config = dict(
    num_hidden_layers=8,
    hidden_size=160,
    num_attention_heads=2,
    num_key_value_heads=2,
    head_dim=64,
    intermediate_size=640,
    vocab_size=1024,
    hidden_act='tanh_gelu',
    norm='layernorm',
    norm_place='pre',
    norm_eps=1e-05,
    positions='learned',
    qk_norm=False,
    attn_scale=0.125,
    bias='all',
    tie_word_embeddings=True,
    parallel_block=False,
    init='normal',
    init_std_qkv=0.0433,
    init_std_o=0.0,
    init_std_up=0.0433,
    init_std_down=0.0,
    optimizer='soap_variant',
    learning_rate=0.00407,
    beta1=0.95,
    beta2=0.95,
    weight_decay=0.045,
    lr_head=0.00732,
    max_grad_norm=2.0,
    warmup_steps=200,
    schedule='wsd',
    decay_fraction=0.657,
    decay_shape='linear',
    final_lr_fraction=0.0,
    batch_tokens=[16384, 32768],
    max_seq_len=1024,
    doc_mask=True,
    train_tokens=124700000,
    max_steps=5279,
    dataset='wikipedia_en',
)
Each number is 128 + 24 x the weight over its row's rms, rounded and kept within 0 to 255. Layers, rows and columns count from 0. The size above them is the row's rms in percent of the matrix's.

# layer 3 MLP down (transposed), 640x160, rms 0.172, rows 605-626, columns 0-159
size [101 109  98  99 101  98  92  97 102  92  98 110 106  89 112 100  99 102 108  85 110 113]
[[ 84 135  74 144 116 117 113 128 173 125 132 113  89 147 103 117 161 123 101 148 124 112 172 140 138 125 102  90 159 140  90 103 132 136 110 140 109 145  90 116 143 134 126 136 148 151 153 132 135 140 123 137  72 129  94 105 142 115 156 122 188 102 134 100 118 134 131 149 134 156 169 121 122 116 141  88 187 145  56 125 119  94 145 138 171 150 124 118 118 104 145 138 140 131 105 124 150 132 106 111 114 124 130 120 140 115 129 152 101 114 135 119 166 114  85 165 151 130 152 137 133 135 145  83 150 130 157 159 161 126  91 107  99 142 130 108 132 141 107 155  81 142 105  87 137 105 130 106 139 174 129 163 132 117 186 116  98 140 162 149]
 [109 136 120 156 117 144 146 107 155 114 126 115 167 119 108 130 102 130  83 114 133 167  59 128 118 123 108 132  97  83 101 153 110 135 112 146  96 156  99 127 123 112 167 163 121 115  96 101 147 129 168  88 186 126 142 109  86  97 149 109 138 120 120 112 138 149 159 144 113 141 108 121 112 114 177 165 124 153 106 148 136 161 104 101 120  83 134 147  88 154 136 110 108 138 166 155 121 160  95 142 143 137  86 125 124 126 149  67 124 124 141 101 115 115 135 137 117 139 158  85 108 128 108 113 132 115  82 109 146 133 116 132 114 129 138 187 119 105 151 136 167 120  90 117 123 102 146  81 123 136 120 135 115 112 130 155 124 144 136  68]
 [ 93  93 145 143 134 158 133 128 113 133  94 138 152 123  70 135 126 144 104 122 163 119 121 138  75 141 161 108 124 175 133 139 148 168 168 128 160 115 132 196 111 121  72 115 126 122 128 100 130 102 160 160 135  99 139 107 116 141 168 119 135 132 162 115 132 131 114  84 126 123  86 125 133  84 109 110 147 129  91 140 146 138 128 129 126 126 111  95 106 104 117 177 123  86 164 177 115 117 132 174 163 124 116 158 126 139 133 130  92  90 123 126 140 115 131 158 119 155 162 131  86 108 162 132  81 100 105 131 105 136 147 132  71 155 127 129 105 119 112 123 128 152 154 116 129 106 146 111 173 125 110 132 174 134 111 118 146 114 118 160]
 [117 119 114 113 119 120 152 122  97 107 143 116  86 133  88 146 136 157 131 126 142 149 152 140 128 139 166 168  96 113  98 115 110 143 135 135 155 159  90 155 113 136 120 124 127 121 147 143 141 145 116  91  98 113 122 143 137 123 153 109 139 183 116 105  96 141 137 160 139 143  70 116 128 101 150 118  85 133 132 167 145 186 169 153 109 136 116 136 121 165 132 131  71 106 169 162 197 104 120 164 152 124 137 120 163  96 120 124 151 139 150 162  96 122 108 159 120 150 102 110 162 133  90 135 160 145  86 129 124 111 120  85 163 122 140  95 116 158 141 128 130 150 112  92  79 140 124 103 173 155 118 128 105 158 134 146 145 115 139 131]
 [170 116 132 113 125 116 130 117 113 139  95  69 135  97 152 120 146 129 151 113 175 148  65 124 147 112  64 105 124 118  92  94 130 143 146 114  93 141 128 109 131 135 177 140  95  76 142  91 120 147 153 118 114 148 121 138 119 138  85 148 144  94 158 168 106 144 145 122 150 143 123 149 113 116 131 157 145 118 108 130 124 144  65 134 156 110 157  98 114 165 122 133 149 153 111 146 123 122 130 158 151 123 104  92 109 118  87 123 115 130 142 134 122 163 102 129 128 115 137  61 109  89 165 128 158 131 148 153 110 145 180 144 150  99 121  95 160 115 120 109 142 114 111 124 112 151 145 144 132 107 108 109 106 180 101 117 116 128  93 124]
 [105 152 120 115 131 133 148 171 155 121 153  92 131 145 123 119 104 154 133 160 112  72 166 139 102 165 141  96 105 118 193 128 102 100 131 113 122 117  88 154  97 135 130 119 143 130 162 145 126  98 107 129  81 127 118 148 169 164  89 157 122 113 122 117 154 162 131 143 126 112 113 131 156 131 125 126 141 139 114 135 134 148 136 113 138 137 179 177 154 128  97 157 119 109 158  81 118 122 154 145 146 168  78 165 131 105 169 107 139 138 112  97 129  69 133 119 127 135 108 130 154 131 144 132 123 107  82 137 127 134 156 106 107 153 164  96 163 133  74 114 139 105 107 139 132 111  99 134 117 147 109 166 109 116 142 156 157 106  80 146]
 [137 121 142 169 131 139 124 158 158 145 166 128 128 159 156 109 168 165 186 105 161 150 193 138  98 119 198  98 122 142 118  78 157 126 148 177 133 152 145 113 117 154 196 182 108 148 150 165 119 123 121 105 139 117 152 124 118 165 121 130 143 124 127 149 100 121 133 106 136 131 109 141 143 128 125 116 121 157 145 134 109 133 123 109 157 131 125 102 167 122 153  99 111  82 116 142 153 140 146  79 163 143 136 124 165 140  99 105 145 140 157  98 134 117 102 155 124 143 114 113 126 122 133  91 147 117 136 113 110 142 111 157 147 117 140 143 104 157  97  97 102  89 108 167 113 103 133 164 114 126 131  82 117 117 150 129  91 129 121 129]
 [146 142  77 116 117  93  93 147 156 127 106 162 145 100 118 123 179 121 118 106 116  77 166 125 152  90 124 124 150 133 134 150 107 123  94 135 188 127 123 143 126 109 119 103 151 107 123 128 119 104 144 111 115 108 133 126 102 124 114  78 138 135 102 119 160 111 102 119 131 146  87 162 143 120 112 112 145 126 170 132 178  96 137 124 157 122 119 137 135  79  98 107 143 155 133  84 139 113 146 150 133 148 109 116 102  95 103 154 125 129 139  94 100 108 187 117 157 123 133 146  82  79 144 140 156 115 120 134 101 107 102 116 123 110 152 117 142 177 147 121 108 178 133 124 180 145 156 104 132 121 137 157 146  68  95 103 113 132 127 138]
 [136 127 158 136 157 148 125 112 155  96 100 121 107 141 123 107 131 113 143 143  91  99 154 105 135 150 154 136 113 157  92 108 136  52 127 133 147 101 153 141  57 139 115  89  92 103 117 148 121 137 136  91 130 165 118 133 148 143  85 151 116 146 142 116 104 153 109 116 127 166 123 118 107 121 165 123  95 113 129 160 113 164  69 117 153 132 128 156 194 160  97  78 131 102 122 138 147 123 106 120 135 143 141 126 150  96 153 155 124 126 145 132 127 151 160 119 107 124 106 109 143 131 140 110 150 148 141 128  89 140 161  84 137 159 136 120 134  81 135 135 178 111  82 135  98 141  99 141 144 156 122 106 115 145 119 108 119  93 151  90]
 [130 148 148 107 155 155 152 173 114 118 112 119  96 114 130 144  75 150  82  99 175 163 123 153 127 101  92  95 163 137 149 133 126 146 142 117 121  82 117  94 135 137 115 118 162 104 126 138 122 158 145 151 102 169 115 139 117 105 100 124 126 132  67  58 168 141 122 126 121 103 139 151 107 173 145 112 182 146 117 147 122 159 136 161 130 117 103 141 108 144 119 134 111 129 103 115 139 145 111 149 108 126 133 156 134 134 157 192 142 113 104 127 151 140 134 148 161 142 127 170  96 106 127  96 158  89 127 134 127 133 124  83  89 166 109 137 138 100  99 106 108 145 132 137  89 156 133 151 101 137 129 103 134 102 135 145 165 165 132 124]
 [ 94 131 122 132 144 110 155 101 161  99 155 152 138 126 132 149 119 106 148 105 140 120 136 125 195 142 158 151 103 125 108 138 152 123 144 145  97 165 144 115 150 140 188 173 130 118  94 115 165  95  95 145 169 119 148 128 123 117 133 155 148 143 103  96 117 120 134 145 133 115 111 121 129 116 165 155 101 135 126  95 113 137 108 180 154 115 121 104 169 124 139 120 131 157 152 143 123 182 124 182 125 152 114 129 125 163 136 110 102 103 170 138 128 139 106 142 144 151 131 122 100 120 133 111 196 128 130  95 123 184 136 128 116  85 178 133 115 144 102 111 105 109  81 108 138  87 151 150 166 121 151 103  94 148 139 130 116 169 127 119]
 [107 167 141 144 116 125 119 100 108  99 133 150 162 111  99 158 128 146 155 113 110 128  96 135 129 106 158 116 125 118 122 150 120  91 136 142 136 148 115 161 129 138  93 112 126 180 174 127 132 122 140 138 139 121 149  63 146 169  95  86 159 106 158 147 164 143 136  67 135 132 127  97 127 102 116  99 144 175 137 115 133 169 134 117 124 102 142 135 153  99 135 142 167  87  93 119 125 143 146 136 139 161 139 165 108 144 116 179 155 112 150 119 120 139 148  62 155 102 150 133  89 130 101 154 126 150 114 135 141 131 132 103 147 165 121 129 115 174 116 118 119 122 137 156 142  89  68 111  98 148 118  95 125 145 125  94 113 114 127  85]
 [164 135 152 104 122 135 145 158 138 136 177  99  95 123 160 157 120 108 138 156 109 170 145 126 133 120 106 163 165 131 105 129  87 106 133 122 120 121 121 151 101 122 169 132 106 115 113 116 146 106 127  89 134 174 124 111 110 129 153  93 132 136 151 142 159 119 103 150 158 132 129  93 123 145  78  84  86 118 133 130 112 150 120 112 135 137 118 115 113  65 117  86 134 163 112 138 181 166  93 158  83 111 104 146 135 121 134 116 139 106 128 185 168 149 125 118 157 150  93 113 106 113 101 142 123 170 129 104 107 185 122 120 111  84  89 129 128 105 112 152 142 131 144 154 117 145 108 167 132  91 141 100 136  94 143 132 124  91 129 140]
 [132 159 157 125 124 122 152 149 160 133 117 101  63  97  82 113 120 114 144 131 113 151 133 134 122 129 131 141 130 127 136 116 178  44 123 129 117 151 119 109 137 154 154 110 146 126  73 136 170 106 116 108 123 121 140 148 115 138 123 106 142 129 133 137 137 156  98 152  95 147 107 162 113  85  96 105 118 144 110 145 137  99 186 139 124  98 138 127 149 119 118 118 153 133 149 116 111 110 169 112 115  62 102 152  98 160 115 125 119 147 121 133  93 151 125 157 150 150 160 101 120 118  97 110 127 135 167 134  93 149 152 103 115 106 113 121 144 104 141 145 133 121 128 145 140  94 127 102  94 176 143 130 180  72 149 103 102  98 118  89]
 [ 96 140 133 137 125 162  94 109 111  95 150 152 118 159 166 135 151 130 114 135 157  93  81 132  93 114 131 121 104 135 136 105  95 127 153 162  96 121 119 165 101  89 127  94 105 123 150 122 130 106  92 157 139 117 114 129 110 140 116 156 131 127 136  87 124 120 125 134 143 142 119 126 118 108 137 161  92 118 124 123  75 157  80 130  89  94 114 118 104 105 118  89 113 162 136 119 118 140 114 131 159 130  90 123 124 123 135 101 126 117 147  85 158 131 105 108 163 122 157 132 116 133 126  93 145 134 153 145 132 141  59 172 136 109 109 157 136 147 202 172 119 132 111 130 140 146 159 150 198 133 129 126 122 120  72 111 132 114 127 179]
 [127  98 139  97 132 142 133 201  99 171 119 157 149 127 154 139 106 174 154 118 100  89 121 127 164 153 135 129 126 152 128 149 108 148 121 134 133  89 122 141 117 135 114 109 143 147 144 142 137  57 171 134 130 142  97 105 107 128 121 150 163 132  97 118 130 128 104 115 137 129 115 162  85 133 167  86 130 127 113 122 135 117 170 122 180 147 163 117 153 116 112 114 104 110 152 103 119 160 151 149 197  98  85 110 162 130 115 169 129 134 104 119 131 120 122 137 133  97 108 161 177  99 172 117 101 103 128 107 131 151 122 139 135 127 144 158 129 140 124 129 162 150 138 127 116 102 125 160  91 106 136  65 145 130 132 129 166 148 135 131]
 [ 90 112 118 109 142 142 127 121 103 165 133 131 127 114 124 100 103 127 100 151 109  64 110 152 104 149 166 123 127 131 128 166 111 129 115 174 126 100 136 116 122 122 114  95 163  98 112 158 104  89 148 150 163 115 109 125 108 145 142 153 117 109 103 153 152 147  54 158  97 124  97 115 115 138 126 122 148  90 139 113 131 129 123 124 119 146 157 110 153  88 134 123 111 124 185 144 180 154 129 132 159 127 111 159  96 128  95  80 183 135 109 122 129 151 114 113 151 136 139 137 114 129 183 109 136 122 140 123  90 153 107  93 129 113 105 131 131  89 118 142 104 139 127 181 111 146  87 142 126 127 138 133 189 132 140 109 122 182 143 108]
 [159 121 148 147 120 134 128 100 107 138 118 148 138 159 172 139 119 152 139 123  69 128 133 132  71 145 122 122 130 175 114 125 148 138 127 133 137 126 121 127 122 111  88 116 126 121 165  78  73 109 114  94 128 108 106 114 126 119 192 129 102 146 109 153 148 134 157  89 111 105 112 156 148 134 111 141 150 145 154  78 129 167 108 119 114 144  94 145 130  91 120 106 132 146 152 120 131 144 128 145 176 139 116 125 108 133 139 134 148 123  99 124 121 132  95 104 110 128 139 114 107 135 171 141 128 135  70 118 118 121 108  74 122 200 136 148  91 178  82 120 130 166 126  90 117 119  81 121 139 156 115  66 121 118 126 105 113 124 121 112]
 [148 118 136 168 136 120 155 105 148 126 125 108 136 148 138  93 109 126 149 101 137 170 122 107 112 152 149  94 135 136  99 124 111 113 118 117 133 140  70 112 148 165 142  42 106 130 116 129 113 102 106 136 117 171 156 158 119 160 122 128 116 146 142 122 115 102 129  99 106 173 158 181 103 154 140 153 134  88 115 178 130 137 167 155 141 145 171 141 145 138 142 151 137  95 102 145 115 145 131 140 161 151 114 162  94 108 111 116 170  98 138 130 131 141 103 149 130 122 159 107 147 110  88 131  74  99 101 127 117 133  98 125 115  97 160 128 134 103 122 127 111 120 118 136 118 114 182 146 189 116 166 163 159 121 126 114 138 154 143 108]
 [127 108 127  98  92 151 130  85  86 157 109 102 130  89  75 122 136 181 113 147  95 146 110 106 112 147 161 110 118  89 139 126 104 191 136  93 138 122 113 123 124 138 111 147 135 119 103 136 107 138 123 136 132 125 110 140 136 105 136  92  95 134 145 113 117  67 100 124 135 123 106 121 171 156  95 142 109 107 152 122 145  87 101 143 156 122 169 144 102  90 120 149  93 112 185 115 156 125 139 117 129 102 147  95 103 107 155  95 119 143 113 153 126 115  89 124 115 110 123 110 198 125 138 145 159 137 102 116 128  87 148 129 149 127 134 113  98 167 153 102 147 115 145 121  83 152 134 157 116 117 151 113 117 161  97 111 140 142 123 173]
 [121 137 110 146 160  79 107 116 122 122  81 138 136  91 104  97 106 144 147 128 156 136  97 141 122 125 121 180 113 113  98 130 126 124 131 110 140 139 148  82 152 167 121 100 156 145 129 144 144 145  96 181 118 203 139 107 176 101 160  65 138  80 165 113 118 139 160 132 139 164 101 134  99 118 110 158  86 165  99 141  96 180 132 115  95 113 124 159 104 155 137 167 152 109 152 124 112 121 107 120 134 154 104 144 115 117 149 140 131 114 139  68 144 140 142 110 107 103 163 135 112 147 136 161 121 113 106 100 125  99 105 155 129 113 165 136 136 130 135 132 135 143 157 154 128 148 129 138 116 150 153 146 119 110  99 140  94 125 138 112]
 [123 189 106 129 115  81 108 104 154 137 115 118 133 139 174 157 170  95 107 111 148 119  66 146 116  84  80 105 110 107 152 140 114 133 129 156 103 140 145 118  93 147 130 141 112 127 146  91 149 160 120 169 129  94 101 102 157 126 135 149 138 131 141 145  76 140 132 122 119 142 148 134  69 162 170 102 116 128 127 149 122 119 153 133 101 123 120 117 130 149 151 119 111 131 105 124 122  88 106 129 136 157 124 113 151 119 152 111 143 144 139 143 120 127 123 159 107 133  84 109 132 174 106 126  93  91  98 103 139  93  94 175 102 130  93 158 115 118 131 147 102 179 108 143 148  96 141 147 138  91 179 119 135 117  88 148 147 151 120 123]]
# layer 3 MLP up, 640x160, rms 0.182, rows 606-626, columns 0-159
size [109 103 101 102 107  89  97  98 107  99 109  91 108 109 103  96  99 103  90 124 112]
[[129  88 127 135 176 112  74  95 129 146 140 106 150 156 122 174 119 110 138 124 133 143 134 122 158 110 164 174 132 134 171 171 142 121 114 164 122 143 148 143  95 117 118 153 118 122 142 102 112 139 119 132 145 102 145 135 144 139 131 154 136  94 104 126 151 168 146 124 133 121 113 105 119 141 105 120 129 151  96 100 166 111 110 171 128 123 116 114  90 101 160 154 149 145 161 130 104 123 100 132 108 131 121 112 134 101  94 133 117 157 140 130 138 161 158 117  81  93 155  85 160 178 143  97  97 150 107 140 110 128 102 124 122 116 116 119 148 123 121  99 143 119 134 134  61  72 124 115 169 103 142  59  63 114 116 101 129 130 137 121]
 [157 111 165 122 144 156 123  97 120 140 101 118 149 124 130 178 102 114  85 126 140  67  82 111 124 107 131 114 153 133 160 113 149 102 145 140 129 140 102 108 138 133 101 129 135 121  83 108 127 147 152 132 103 135 141 121 101 180 176 169 108 131 122  92 121 128 107 122 141 113 133  95 137 136  72 113  87 127 162 112 130 132 150 126 115 140 116  96 116  92 113 125 126  69 171 158 144 130 149 165  97 114 112 145 122 147 157  89 129 127 152 121 126  96 115 120  87 132 120 104 101 116 118  98 138 130 108 143 125 171 148 113 170 142 131 107 136 100 146 109 139 118 140 137 154 137 144 173 155 134 170 144  74 182 116 151  71 130 124 157]
 [133 125 124 160 140 123 106 160 117  97 134 146 124 116 121 153  94 109 157 136 126 126 125 161 119 163 124 110 147 137 117 163 130 123 138 107 152 105 175 107 173 136 110 140 154 103 145 130 114 110 188 156 137 139 117  94 140 111 126 157 142 127 163 170 105  95 128 131 109  68 118 122 130 138  78 106 117 116 141 115 144 141 156  87 137 120 146 146 143 119 126 120 127 156 118 169 137 135  87  82 101 151  93 155 118 113 122 109  91 155 115 114  90 125 103 115 157 111  64 125 112  94 151  73 145 120 143 155 153  94  91 179 140 131 144 138 141 168 113 173 130 132 153 128 132 144 141 169 126 185 136 101 171 139 142 110 108 117 131 106]
 [101 100 156  97 143 183 106 123 146 135 121 106 121 116 131 142  99  99 128 124 133 118 151 109 141 135 126 108 141 106 135 137 101 100 103 161 111 165  88 122 144 178 165 118 134 114 121 161 139 131 132 131 125  97 139 166 134 152 118  66 124 119 127 122 150 141  85 140 116 127 129 116 146 125 117 139 141 153 119 152 126 133 169 131 123 118 151 101 148  86 114 164 114 153 108 135 126 132 205 121 161  84 142 113 127  97  96 117 141 111  98 137 110 173  93 138 117 137  85 132 117 129 195 119 101 152  95 120 191 119 136 127 115 129  95 125  83 143 143 146 137 147 129 135 170 141 134 124 140 113  86 187 146 110 143 155  82  96 105 125]
 [123 109 125 156 165 133 117 131 142 154 142 161 137 108 152 165 123  71 113 143 137 136 107 146  78 151 144  71 145 122 126 154 136 114 111 131 124 112 134 154 122 143  90  96  74  74 131 142 150 124 110 132 100 110 116  94 142  92 164 164 169 115 122 102 166 119 150  97 111 140 137 110 149 122 154 140 170  94 152 102 141 108 101 151 100 126 109 113 120  99 102 165 137 139 139  76  94 152 140 114 111 154  81 134 106 124 163 138 108 190 146 158 152  76 118 125  98 116 129  97 163 130 118 126 121 116 176 154 135 135 113 130 160 117 110 136 110 167 129 139 115 106 110 101 145 132 108 139 110 131 145 137 108 152 100 137 133  80 148 130]
 [158 156  92  60 100 132  80 106 117 144  57 143 165 171 130 164  97 120 108 102 150 122 103 113 121 179  84 112  98 106 127 136 131 170 114 102 130 157  95 100 132 163 124 178 131 104 114 109 113 151 142 170 130 145 103 125 131 109 124 109 143 101  78 106 127 145 131 141 103 117 129 143 135 164 127 132 105 129  95 144 137 134 138 137 129 104 168 150 108 124  96 115 120 149 123 104 163 151 151 138  96 124 177 142  96 137 155 163 138 137 119 137  83 114 123 118 127 123 115 114  86  88 110 157 134 166 144 156 120 115 171 138 122 158 131 143 145 126 139 137 133 134 146 159 126  92 150 144 152 121 126 106 162 105 108 129  97 121 159 110]
 [108 186  98 160 146 145 136 130 143 163 117 138 179  78 102 168 170 137 119 151 123 103 149 110 122  76 152 123 182 126 134 120 118 148 107  92 157 134 131 120 124 155 137 121 144 136 154 128 118 125 107 128  98 128 168 105 115 116 116 133 101 135 106 125 143  83 127 168  94 157  83 108 181 134 134 119 171 129 140 129 130 105 152 125 121 121 111 171 142 132 109 180 142 156 106 150  88 140 141 120 132 115 101 133 116 109 177 134 135 111 107 127  95  71 121 153 157 104 108 112 110 143 122 133 132 119 120 131 102 134 123 116 135 143 143  89 153 141 145 105 123 146 114 104 167 165 172 140 152 160 171 103 139 106  98 133 135 173 160 146]
 [112 117 107 125 136 139 121 107 120 169 125 136 118 106 164 143 124 101 153 136 138  86  93 164 156 110 106 112  99 132  99  99 112 162 180 148  99 122 140 105 105 114 143 123 140 173 111 103  66 134 187 112 104 132 138 132 165 135 103 172 137 167 147 128 131  99 133 123 151 154 154 115 140 158 144  90 115 170 164 111 109 163 141 125 103 106  90 125 155 128 164 111  83 165 128 152 113 104 139 162 137 185 138 128 131 103 147 120 129 123 155 135 111 119 131 100 135  77 127 137 160 127 102 104 140 139 121 129 212 103 107 105  89 131 123 140  93 165 121 128 148 129 115 167 119 126 110 155 143 120 141 137 126 138 127 103 104 114 130 135]
 [131  93 122 137 121 141 126 126 137 114 138  91 101 113 105 178 141 148 106  78 160 128 104 126 155  85 115  73 141  94 131 126  94 145 120  94 103 116  95  87 123 136 167 136 138 119 147 132 135 180 143 132 131 166 155 119 100 142 125 149 149  91 131 105  93 147  92 152 121 150  92 138 133 119 122 124 167 117 148 158 104  84 139 130  82 125 155 124 101 113  81  89 117 123 132 104 103 141 129 145  99 142 157 127  99 189 148 164 144 153 148 151 144 169 105 178 121 135 120 114 140  73 120 140 145  94 133 141 143 126 131 132  90 101 138 126 135 120 137 125  85 127 146 128 150 118 136 122 125 113 165 121 116 141  95 135 180 179 143 126]
 [159 145 113 136 131 115 150 175 108 139 110 122 126  85 133 115 120 117  75 144 178 157 130 127 115 147 143 134  99 166 134 169 121  55 166 170 147 109 113 122 146 136 133 127 146 145  96 118 127 174 151 145  98 136 153 116 153 145 132 136 180 105 117 138 164  89 122 120 123 123 102 133 126 125 137 124 137 151  88 167 130 153 135 145 170 155 136 101 103 183 130 150 135 116 107 138 163 153 122 116  98 108 101  81  97 135 128 150 131  47 138 112 149 139 115  89 111 130 152 170 165 156 167 172  96 131 110 133 105  94 143 115 120 146 106 124 162 106 154 128 112 146 131 134 129 120 117 122 148 146 123 127 145 163  96 139 126 130 136 129]
 [140 103  94  97 147 160  84  88 181 134 156 137  87 125 112 192 136 134 143 155  99 142 135 131 166 111 139 177  85  83 144 179  94 122 136 121 185 158 146 102 129 119  89 162 151 145 125 144 123 112 135 117 138 128 115 116 120  90  95 166 123 141  99 144 113  98 147 136 135 133 109 109 147 132 119 182 152 119 124 143 148 132 132 143 139  77 130 118 136 111 108  75 112 126  84 144 118 157 166 139 111 171 144 116 114 118 141 121  91 148 123 149 128 113 165 107 147 128 166 128  99 122 119 119 125  92  81  98 127 147 149 127 124 148 153 110 112 167 124 131 121  91 160 123 134 151 108 138 131 106 125 143 155 115 136 153 108 159 131 106]
 [135 149  75 101 105  94 105 147 150 126 112 117 136 117 154 145 111 109 109 106 105 127 162 125  88 161  97 155 166 142 140 160 138 137 142 151 145  93 111 129 130 129 104  87 102 159  96 152 129 144 164 175 165 131 113 109 152  37 114  95 146  98  97 122 169 111 159 132 151 165 106 134 135 130 125 136 138 152 156 106 159 161 113 114 157 166 143 146 112 149 165 116  88 159 168 165 118 126 109 157 120 137  86 130 125  95  78 137 135 161 130 122 141 160 123 140 118  76 128  91 154 115 144 137 146 122 123 163 115 143 102 113 155 129 123 144 135 142 130 132 122  97 130 143 147 107 155  95 137 159 111 118 125 136 117 103 110 131 158 122]
 [113 143 157 176 121 140 139 130 122 135 138 135 153 108 119 121 129 122 142 122 131 111 124 147  99 143 135 188  81 108 132 124 121 110 115  90 127 134  94  84 139  85 122 145 125 141 176 129 147 151 138 121 185 145 130 112 130 130 132 159 150 146 142 148  69  83 131 158  90 108 132 134 102 170 144 143 124 134 130 158 132 161 127 121 146 124 140 150 120 123 146 125 116 125 107 148 117 123 128 192 135 159 157 121 132 160 111 147 125 114 149 110 119  95  90 119 175 188 147 109 100 125 131  80  98  94 125  87 166 107 155 134 104 147  90 172 102 159 151 109 161 103 127  84 103 135 137 148 101 135 135  85  89 100 122 112 118 122  99 134]
 [ 99 148 132  72 117 112 101 170 153 105 122 141  99 143 126 169 145 119 116 142 115 106 105 161 139 131 132 177 150 112 102 102 132 138 140 131 112  99 158 119 141 140 135 119 177 139 127 103 130 116 147 132 108 125 134  82 159 127 139 140 141 159 153  96 103 114 143 146 122 149 134 136 130 121 168 140 141  72 111  58 139 102 138  92 147 154 172  75 146  99 117  85 153 145 144 102 106 111 103 153  85 143 113  97 162  95 138 116  97 116 146 129 135 114  74 117 115 132 122 112 160 166 122 121 175 123 136 100 172 118 127 130 112 165 127 149 122 123 106 169 124 142 138 139 117 141 126 114  93  98 119 137 116 119  63  99 140 158 113 126]
 [139 118 118 152 139 144 119 121 126 110 152 101 133  99 138 135 136 114 133 135 142 105 142 130 146  73 128 123  66 155 127 149 123 166 142 156 135 123 108  97 145 146 136 180 112 101 129 115 129 153 151 108 134 131 141 151 122 106 160  80 112 174 188  93 118 136 140 120 132 125 122 149 118  83 110 104 108 125 141 137 115 120  99 154  97  97 120 116  82 148 128 149 145 129 171 105 100 145 125 160 148 118 139 111 158 146 104  87 162 116 124 127  77 202 143 136 121 104 117 129 153 133 149 139 127 106 138 115 183 174 174 120 116 121 134 117 105 114 151 154 143 145 129 148 128 112 105 114 141 157 112 134  63 140 102 146 106 192  92 133]
 [119 160 126 136 119 130 118 116 140 115  91 138 138 157 167 140 155 122 128 145 132 101  85 156 138  90 128  89 115 103 118 161 104 145 135 116  97 150 109 159 125 102  98 160 176  94  97 157 112 153 161 154 131 119 132 162 158 125  67 135  62  90 141 158 130 112 115 127 173  88 114 117 110 148 102 144 150 110  97  88 183 159 139 139 184 136 150 148 109  91 135 101 114 154 118 155 154  96 135 117 100 124 123 131 105  95 133 161 126 126 145 125 160 154 130 132 132 134 166  88 150 153 116 171 142 136 144  67 136 112 121 112 156 139 121 155 129 140 113 110 121 115 126 129 140 114 129 142 110 127 105 154 144 139  82 131 126  84 125 116]
 [125  80 130 114 126 117 116 131 144 139 147 128 119 107 122 126  70 132 163 148 134 130 128 150  96 131 116 115 132 110 179 143 111 133 115 134 146 134 141 133 138  77 113 128 130 147 147 174 107 127  97 125 141  93 135 189 150  95  96 126 148 166 154  97 145 133 107 122 113 124 190 136 116 161 101 155  78 145 109 175 118 158 137 148 140 132 128 115 137 161 148  91 125 135  87 131 118  99 122 114 123 147  89 140 139 127 100  95 137 155 117 105 126 164 165 117 143 116 152 117 104  63 136 130 141 129 128 121 130 110 101 169 103 128 161 142  98 144 148 177 140 145 104 172 171 103 147 152 177 154 128 112 113 154 123  82  98 155 117 111]
 [145 129 125  92 103 131 108  81 133 118 108  73 137 118 138 125 132 128  98 118 169 111  99 141 137 168 117 139 115 182 114 131 134 125 186 104 115 131 105 165 136 149 117 152 131 113  92 140 150 136  95 149 158 134 138 101 107 129  97 126  83 103 180 129 157  81 107 131 107 136 116 122 155 122 156 104  70 175 148 105 138  93  99 138  89 112 116  86 109 119 131 128 137  85 153 151 141 103 156 147 127 127 126 145 129 160 147 130 183 113 112 119 168 108 138 112 174 147 149 131 141 151 129 164 119 135  72  96 129 120 148 116 167 175 128 141 168 152 126 135 137 138 120 109 115 124  88 123 104 152 145 133  87 125 142 127 136 138 105 153]
 [108 109 169 143 152  80 122 170 146 146 130 158 136 128  76 116 146 121 102 179 120 153 113 101 123 156  97 110 136 175 116 154  98 119 195 153 117 126 128 134  87 163 141  94  88 128 152 149 151 144 119 143 109 136 152 114 151 139  97 113 146 116 117  82 119 183 156 108 133 135  95  77 102 108 128 161 121 148 114 161 109 164 143 167 145 144  97 101 123 122 140 112 119  93 124 105 117 138 160  84 154 132 120 196 101 166 130 141  99 131 139 162 120 114 148 106 133 147 115 156 158 120 130 132 120  83 121 130 141 143 133 114  92 118 160 131 104 112  91 130 127 130 127 140  88 104 144 137 151  95 147 157 127 118 124 130 134 108 114 129]
 [ 85 125 186 120 155 138 108 160 111 162 114 153 147 151  91 171 101 115 160 144 138 107 127  61 107 177 159 101 140 168 138 115 130 130 139 138  94  56 160 150 100 149  96  86 144 144 155 131 145  83 126 107 126 153 116 159 118 140 126 134 163 120 141 172 146 144 142 101 138 125 156  89 134 146 133 140 107  95 117 135 106 134 112 147 125 128 141 154 136 143 111  98 118 121 116 134 105  97 101 148 137 147 149 145 135 140 127 145 131 160 101 115 167 109 159 146 144 107 145 129 133  99 165 111 136 104 117 146 134 163 125 119  94 121 103 148 143 149 107 110 107 151  72  97 106 112 108 120 118  82 107 129 117 132 132  84 111 167 112 104]
 [108  89  84  93  98 112 125  97 103 121  98 107 146 143 163 135 125 112 140 127 157 119 130 134  98 114 132 144 151 100 118 136 138  90 167  98 119 118 102 121 126 113 133 154 103 145 148 109 150 145 103 138 180 125 155  89 128 105 155 123 118 122 136 165 151 131 156 121 127 124 145 132  85 132 116 143 155 157 147 118 163 137 146 158 146 127  83 141 145 136 150 138 182 123 146 114 103  68 112  88 127 158 115 192 153  99 106 120 146 111 102 141 137 130 159 137 115 160 101 119 107 160 116 114 140 177 138  86 153 120 128 159 147 128  93 125 124  98 166 113 102 138  83  80 129 107 131  96 174 140 101  84 122 155 141 161 151 136 152 143]]